Weights of a small GPT-style language model, trained from scratch on English Wikipedia: 574M tokens.
Each number is 500 + 25 x the weight over its row's rms, rounded and kept within 0 to 999. Layers, rows and columns count from 0. Numbers have three digits each. The size before them is the row's rms in percent of the matrix's.

# layer 6 MLP down (transposed), 1024x384, rms 0.268, rows 905-938, columns 320-383
105:521496496462514539466479512510502463480455529497502501445538527496485556500500517473518478540516559537482499537520497492511530481533565468524472501542514490494493493538501447528460518500465524
099:512510495457489544529546480534520470483454539487479499503541525516479503515466467542531485497505532519498479480492507499533564504488489502497487489481529533498525522478488501453532484458507486
098:482504484507490465528501461500499520517514529532532512517440534480503479514447515539487508503482483492493461490514519419512477520470519478539459453500502517542475509536484481534478513514457511
104:551457456490519541500452492507523564513525540502517485556527596509513533497527485510511526531487487473491513573530540490492490539496472468536500482469485508536528482485512496474487451504481495
101:477479487471496474488500458459492551507472533496532492480500496478515478490505513523461516500478506472481530494479539489501446526547525447500483510475512499517538526564535513439503468459509487
096:433541515493509482541535454473506478499487546537511466502506511470494510496486463521527456527499530503509454508526512506470485497467471491535495475474525500481534554519488499479505483506527485
103:513487494479464516505484507555493518448502480517535517522455506485499504501486535539507484442510503467497470468471472515446458504516523519496501468528495504511519462496456442480485562477483518
105:468520461470533486524514495498482512456524521532476572497487492505487499506507501514503536430475545478549493520525497481523502504484486516506496511528497522498502507504522512503535495546549469
096:455481493491494506483553520477479513529485477484474503503508525524477467495507532530463545537446525473503517470507510490509488520474521481492498474526479490524478472520520486503475514476467514
098:481494521510494504570547478501511474519519540480487485456510474543489456514510520501518468542510493469479521462511480474520523487492498467476541515558461493496511456531428473480478471511512504
105:499522495506490507499487497496482458526434538458513456497514494500476507488523478506520442486508524475500483525526485517455501498506472497549492534449523501478537549512521483503494537488493541
100:508477511507461465473510469496501465517473508527450506489468535490494538510533484545481515495479554494519488490517493523485525464547489511518489529473561455469541441475482488541520521521468504
105:444465507496505498507457473503511477535473527540554520515509495482474537481491481459492482490534490464423521465495501480501478572463517461504498521492516499507514541459511455451525504490471503
104:478478469492489484464509476496497519457498528521518528461500530474424502511488509472516516495529492523448451503509514508483494503503506488498540519513508444567503481551495508493491524513498539
099:482512479537510485487530524489463521463476541495504487490497534511500494493528476494506506495513507445528463497492508531488461479506478512469528493483541459500514504510498521505525489506509492
095:526492549508477514464516503509453512460494465518535488503542503554497506497525557521536473548508521542521502547508461532492491506495539498517490507473475468507485529506497491499490493519477482
104:499461512508520498527479520509451481562503479512480465520479459535517487475511545529524517570470508507507496482489525549515517516533465490505502499514482492448516483513503515514490537510496445
103:525506476526530495501527502495520529492511552517460471485514501516548501500472515519519494468500484570521459518531476462518478468536457550493506530530482482504502470470480524488511452455516492
101:518484500469435489489495496546514481467514531475520483514487540498525469525488489490519493468450484519451491531549503511481528517518516557516511513477495457496518529464500510535537511546517519
092:474488504503541505489465482509511509520523490492454483469521487515490510510510500467498502473526492483479527509495468522513526535477562479529461499510488509502509498525518532521507522543545515
090:524482493514518483497536505510532496503534503511526504502530478511473528515498534490529556506525533518524462495524499524492498540498497466510524543520476515503540470482492471488494448539502546
099:447536515559480469488553488483503468514540478483483471500540515520502487510511490465460492509508498492452473467526473523512501503527531497478507490547506462494487466501484479512538481497499468
103:473550496525536514505527526509527506502455476538531534496498499507485507493513521518503518482488521482508549522503482498533504450484485528478541490551461505505495504511489481505518564485506537
100:512504439455512497499485489510499495539465504516532513476551472474495502449515497523520494537506429464485564521470539477521490533506509509552474459516490486509543481487496520494543515482508480
090:526481528486472506510498533513466520427525505487506523485525520514507469461524509497491501509497541540481503550512544520492533474482486519474460463479483502508506492502505495505451506535467509
103:508500436512533521469495477512487465505515458469526485467489526509517519504519475534499498476456523504495529509535465503499513516478504506491539494514506498519516518499515488504505536500492506
095:481527495486503500479488490498509500497477488502469511513526535509501547498503455457481527456476460411489510462504499472503500538516484529539488473534500536500509485513534510513508507548514525
099:527477498471463551482468512498497485481488476478551478512526484512468488513544509475486474541533515477446563518504472505490470478475465513489490514501515484480523481542466481500496473540476489
096:441485507450518484520470505522496493513500509481491496489474528483465486503473534471485492495543492489493479528494508511565493484523473536516503496506521507541494527521541508493537477459516498
089:527545532473508444479497496488447537449512505540517511476515508479479521514523498495498482463514490492500503500504536471499469502545506513483488519487464448494477520530462538551505467485472489
099:504548553483563524509514494518523515521529481543469501502486491481489499502485497482507486500531485490476491542502485509513506517471481529481508493472495462491499462488533475478530472476482501
103:491512456530478525484494475498500507521502495480473464513510493519495498532473506503485510508515503475487498512492466491450491506495528481482509515495498490482534477498518519459459531526496483
099:503499522469501442562524504528515545519469494517552513483439507499477538516492478502470478524465493538513489491451533509506502520512538500551469486494497500511451528534499474470489494473489522
101:509486473458474532523526498523501504508503496468511498524518537478502518483465508483511484511506507512522513490497502496503504494484502464521507501534532491590542498500480534511498517513509522
# layer 6 MLP gate, 1024x384, rms 0.287, rows 906-938, columns 320-383
100:523514516533462521529459476462489517489448491478471498510512516507515503458494532532513491448521483514520469513554492511464544500503478535479522507493499481534492517466481471521527469538488476
097:468504555473483491563456486459522454528504492489526473512530515480518495487504512474489495495480492527497528528504514503470505524505489475460531491493478511501555497510473518506496521525478510
103:496490480511518511487479468472509529518480484473496523481440491468443489525502532497515513479555526516532489510510506505522522469490524527560535496517487490486471498483482502498482456515468477
103:479465531556464521546534482504482531469520505509495499497526487513462472525492496501480476515536491488548489486541482506513500501484412486496456510476471495531491478454515510492482482526476470
100:531511486500509484532553505473524502511469545532472502540513470506528535489444498545447530508497505494484516517507516497475532493531457531470503499505528508513485469496515536513522532478494551
099:487535523479530504489530485456475535541545511464533521477519497476487510542471523488490532488473484484525498496507538471514534491503520509517505530460531488502513490498528512468446478504502485
101:514511442464474451552509495515491445531508523484507506484504532506507484513496522529549496514533478454510517522492507485503520505498516482470511484497575493541475470556530498503497527484518487
101:453485527496514489490503488517522480500475520547468500502537455517512513505482513474511502534498456511479460529464496543546493506524477491526504526509455500546480518489525511514491480491498550
102:511535529504513509458474538522507506530515481536515467512499528473511549497472497549483519448467497536488491484474494540502528529499561513523480487517502498502510542490491562476478521458511535
106:504488466474494519482526495473502523489515489494488560467479513526470453472481493534493555514501482491457479484561485479515461492493483503505460495573504522509461454492515493484527484482525533
100:480537491448539509508505459480497561520475510497500528474450514509505515514495558517508530481477492547482502524525506502504482530531492522477484503451514489509502479509509466467527480476551485
101:476521483459457502496490487547539512523488466501511482518501481457524502501471493505504473513464521444498491468538487494495498518510539502506510505483516529487501490503457508481494524474519528
102:485555521458499494455493489491505485465509485435544513538465497504521468461495512505484501509474495534511478503482515497532500537530506484524471461471502497470482496519470472526509494510494492
102:524512524463494523487512523486493498508505507485476493486446498459521532522472516498500499470470469498478523453492461516510534525513508490496494513530499557529465513488513547492474492480491490
096:504467533537449534535533473508497514551515489527499461510505507504462502499512497468479512484462479498526534464494484514505499505535511466470515505521526477507472501497497489427478482514503501
101:485484477529475517517489525523525544486462509503469502529513486495490532508521470511522462545516504539446466546503490508493509552482531469486501532461528513515514492516526481517492485486492501
105:493475523509457506467467538497509487520475526452503523480491516513497461509484491534501487464494511502459516491484516523514505482519545506494474517443517514452530550468484492536467540481489546
106:526497502527515477462541501488462502490483502521531478528497508462527574524483529498503507490525498536558472512492465483497478487484501471508491483486480529497518452493495511471525480473503505
096:502562504513540569476497504550491442480492507508501517516462489481497467547514522460520465499514549498513488456541508483483541516491480535507477505512511515507484509485491469449519508490522489
099:492473514501452520527490483524478469443521495549504512513507524494486552501493502511505491486542511483528483493457495469505461524523494525551536553478472494526512525460466485524478496525504482
102:539491485462501529486482536541517512478480482555493493560539498488478546479515495493495535541514482552498479511509504518471526490529475457503527527459483541520495521496497519482460483464502489
102:494470482521498461503508483487472545494478538525549512491505563488507503496469487558485520502504502536514508482530532464484507519472487454496483526474485493551477455532504499510574458489490525
095:532490502485476506472549474539511565468531547477491521528432548509489527498513522522528507506549513528455500497515487485474538464519526436453479496514505496554515531485548526524443545442524537
094:479477511517477529506511478503522472471498527466479492497504525496503521494504509490473551500487513465478483485490517500535489485516467469546529484517515531465505444494480501508449444484502484
096:481503458479597504463503506484503496524514515479541463503509500482524489535465510479514485494496501487505573484562470523538483514553508502512492474508542493491545501525491482513479530479493492
093:509523537463473523503475497499471517486482500521481517466532530515478472510475475515524487498476483477498493505481500500532477474523510494517494448467517501485518478486525505515533441495536556
109:494489539494498474496463461476499445495456472488513508503458465510475500520500476464485485523499504533525487533458493511500516464487499486502487486473481525480547522508491506468458494510440480
094:497481515491482533449540514507505502478488488520507478500507494485551527488508486540473480453511478504475515486538509482502478522516493492563529500486502501457510498496519496490477483482473484
095:478488497510482520533507506523539536522513505516518487500484494477498479537483475509514511482492536460494477492497476491467490512462490490498493486518494509463535543498516481476498491501484457
102:524484463454491475512478525493475534454468526491484537531484471512520492522487463508519542518466472493506463498449492481536500524499494486513465508511511512450478495492529473532510499523489492
104:487535537513508505538506506541501482529509515490546513543499465515536484500476442487480476481440486497487518512505490552483483498493449512489523465510503495517505538520470478500474495515547492
100:476503500528501505528504537499489484447522484499515570525489521492499500484473510491472512551506527516511490518545511549511504517499518468519491490488465457522509462525454493473556506513517500
100:515505499512495535510498458517480465520459540526500542528522483506491464511472505510504558485521493470507503485489515494534478520481521471488497483538512488527484476537466507499516490454462531
# layer 6 MLP up, 1024x384, rms 0.293, rows 906-938, columns 320-383
100:512534546455499521551505504474472511519482490478496538530524508514522522500510495516528497514510505483516495502513492505599522490550517483481525488500471494483478529473495505521506501493521518
100:558517503489522480492520496481501526497503470513491500496488502537481513513489547517510488453466504514447518524565524490501490542513512481500499522472488483506534493537513530496493491468534472
102:465451473513439504527465486507535531498537494523511514510494478489509502527519494526522519502486484499461496488538446492469514535499521499495542510510475485540462514494481511479513490528519493
097:537478517504493495494517438529533467538505479504478460499548530481513484537464534520478510502524437528529503503490526496533522428506484494507426460533505464483504510546540519495489489481507486
098:399483534525490501544472490519535460512520510517496493487510510488498515534562519547492505491496499504528476494518482482488506493520522502518481532520487479527483489483474489467511488557490498
099:523508505484447510510477469456492498509529485512513501479460512467490519493497498510515484509527478491443477505545518484535478475478512467495515488485551481494491549470461504539511506531510494
105:497440463471496510501508506486555510463511503517495480493485543524488505493482541506426504533496476503517513549482490515518518495537504506469506492498510466455496472501523490502503505527481506
097:483484517520488467465543500550481473470497477482516504522490493472499472523452496493499482541489472480518446462497462552559470533521458476479490539521526492485490489513533531501472558486483518
099:495530518522517495458505482453529458488507464487513479520481515494510488489505536471513473497488498483498530529528521451489481501507503523482498524490515467488501509488499516478526528497502494
101:449500481552503446512504463498479446495495481458527535504526513525519524489548530479542493490520502495493459570474464549482522553503509515490495507505477514499501522480460468523510495501474506
101:527504522529482512494481485508473514498520548513505467526465498477467482526536518503487481513464539486542533469497483512496510488482561430519519494555485467535489493509466501535477516525504498
103:513511485501475522498510452473479494507536537537525489514492475474522501452533452474554525514499490522483506514495499525490524507548518497506491472516524499518515517453485513489511496518529483
100:485500465528524504452485487474496500479480496468553499516494487484513545484472532506471489506540521501476507496519487548520521529462482504476504485528542488497512478414481452522538444469504508
095:494507510513479512494499471520547480514515530491517512507525481483485500498492492507477504498466515517490472484545498517513502493570536510473537515490498460526514496515500482525512515500555524
098:495497529479467501504503480510502473488543557499484503490497507488501526462500535447464480511508495512476552497516482532488477510507493488486530524525492491485531481490480490491510543492519504
104:452503536537469565510504552471513501496507522499476516503518476444535556510495525488440470500484532518469469526449465554536508514504514475470477524447543512483513486539557510562506504499491485
105:465539529498484501540507469466541491502497533494500499486447512485515543456474514481479558527497465533544510484466558486476468529525470492488502523513493491490465486498468489488504509518485471
102:524525493504520504448498530505543478497497503517539548530507526537532512539558484505494510458477513500518505506523517504512483517493481517523504475511508502487485543516533510516513515541514520
099:496454482506473445523527495483544537527535532480524506482515519435492480486475479511537543559491445519536489501488494503465510508525515473503500508511465461504523529492447505532522472521458512
095:482491532491488511524505544537446484525472426488518499477470466517494471502498472506531465532492491490517516501497514524489483471523520509476481486521531510502479515536482547490498562491492548
108:500515504485505491489530492458467472484549500460464489481503553503509470488479536501520465467516497460494478526501520485563482486529485535480477534495535479480513491454494508518502494559504487
099:499471521500522470482518548513525508452491466537466503526503518500478518530511539500487518528510485525510448502478517537483473484490471549469555499494480512516475487500480525520464542535556555
097:524510553515496474502496515500500541485488498543458481496521536488491515480515460519473546498474497477531476508528542527464463448497517503480534546506487517519491503539492483485519525515502488
093:488508506506471506549503541478481492492497460488478522502555494442516489534456540463517536524502472511485534445451524533523498465569500465481516468510514527504488498495533537495471488477516527
099:452482518493567522489466527513497496552512476551538506496492466471499540529523472557458526492531460468522467534516462517513478474489470532480490493495495534526539462543534518489515457504466487
097:488531521499460501527520482517489472524526512485509469513455487516540507502535498466506487510510533465522529541472501505476511511492522521473477518484490467485488474481518488494515541474499483
101:490479485486505514459486493458527551492528491479509498502488453547517463537518471472534506535521498492500508511524475490440503494473481498536467478461502485510537461496463532491491522493478509
097:558531514509503457479496489510521487487467483448498516491469531487495499516520494446541518480490515485506480532478479478510511497504492465516573461533539489528502473523524481484501492495538502
090:504552517520517481531516475465481479534462452447533514499454495538506494510521509510501465541508480498512501514496486516510512516498504462536511447518500527481464482547526539495492502528519567
103:476490547497494500519475476497478480537487512458503501537499499490503543508492490485499475490461473484474545456493500459484507495502538540502521540445505506506538554488489474491556494506506526
101:491531496493505532483518446524505516493520512540541498553516512437506455455481470486473530507518517527505506499500526495503463504455506477477476474503462463511522527499432477477513523513526482
099:495503521519476548533475491478548521513551490487501544522559456477511527499498516513493507523515547478530476461519455497467533530492520448474454517482511479492516492517466521493502491492432545
103:482503485489493518504493449514469509513456436469442489535464507503486487505482500436521500497491515493493527495494504526510463522517500446467553506511523470517489446490543536534525481512506492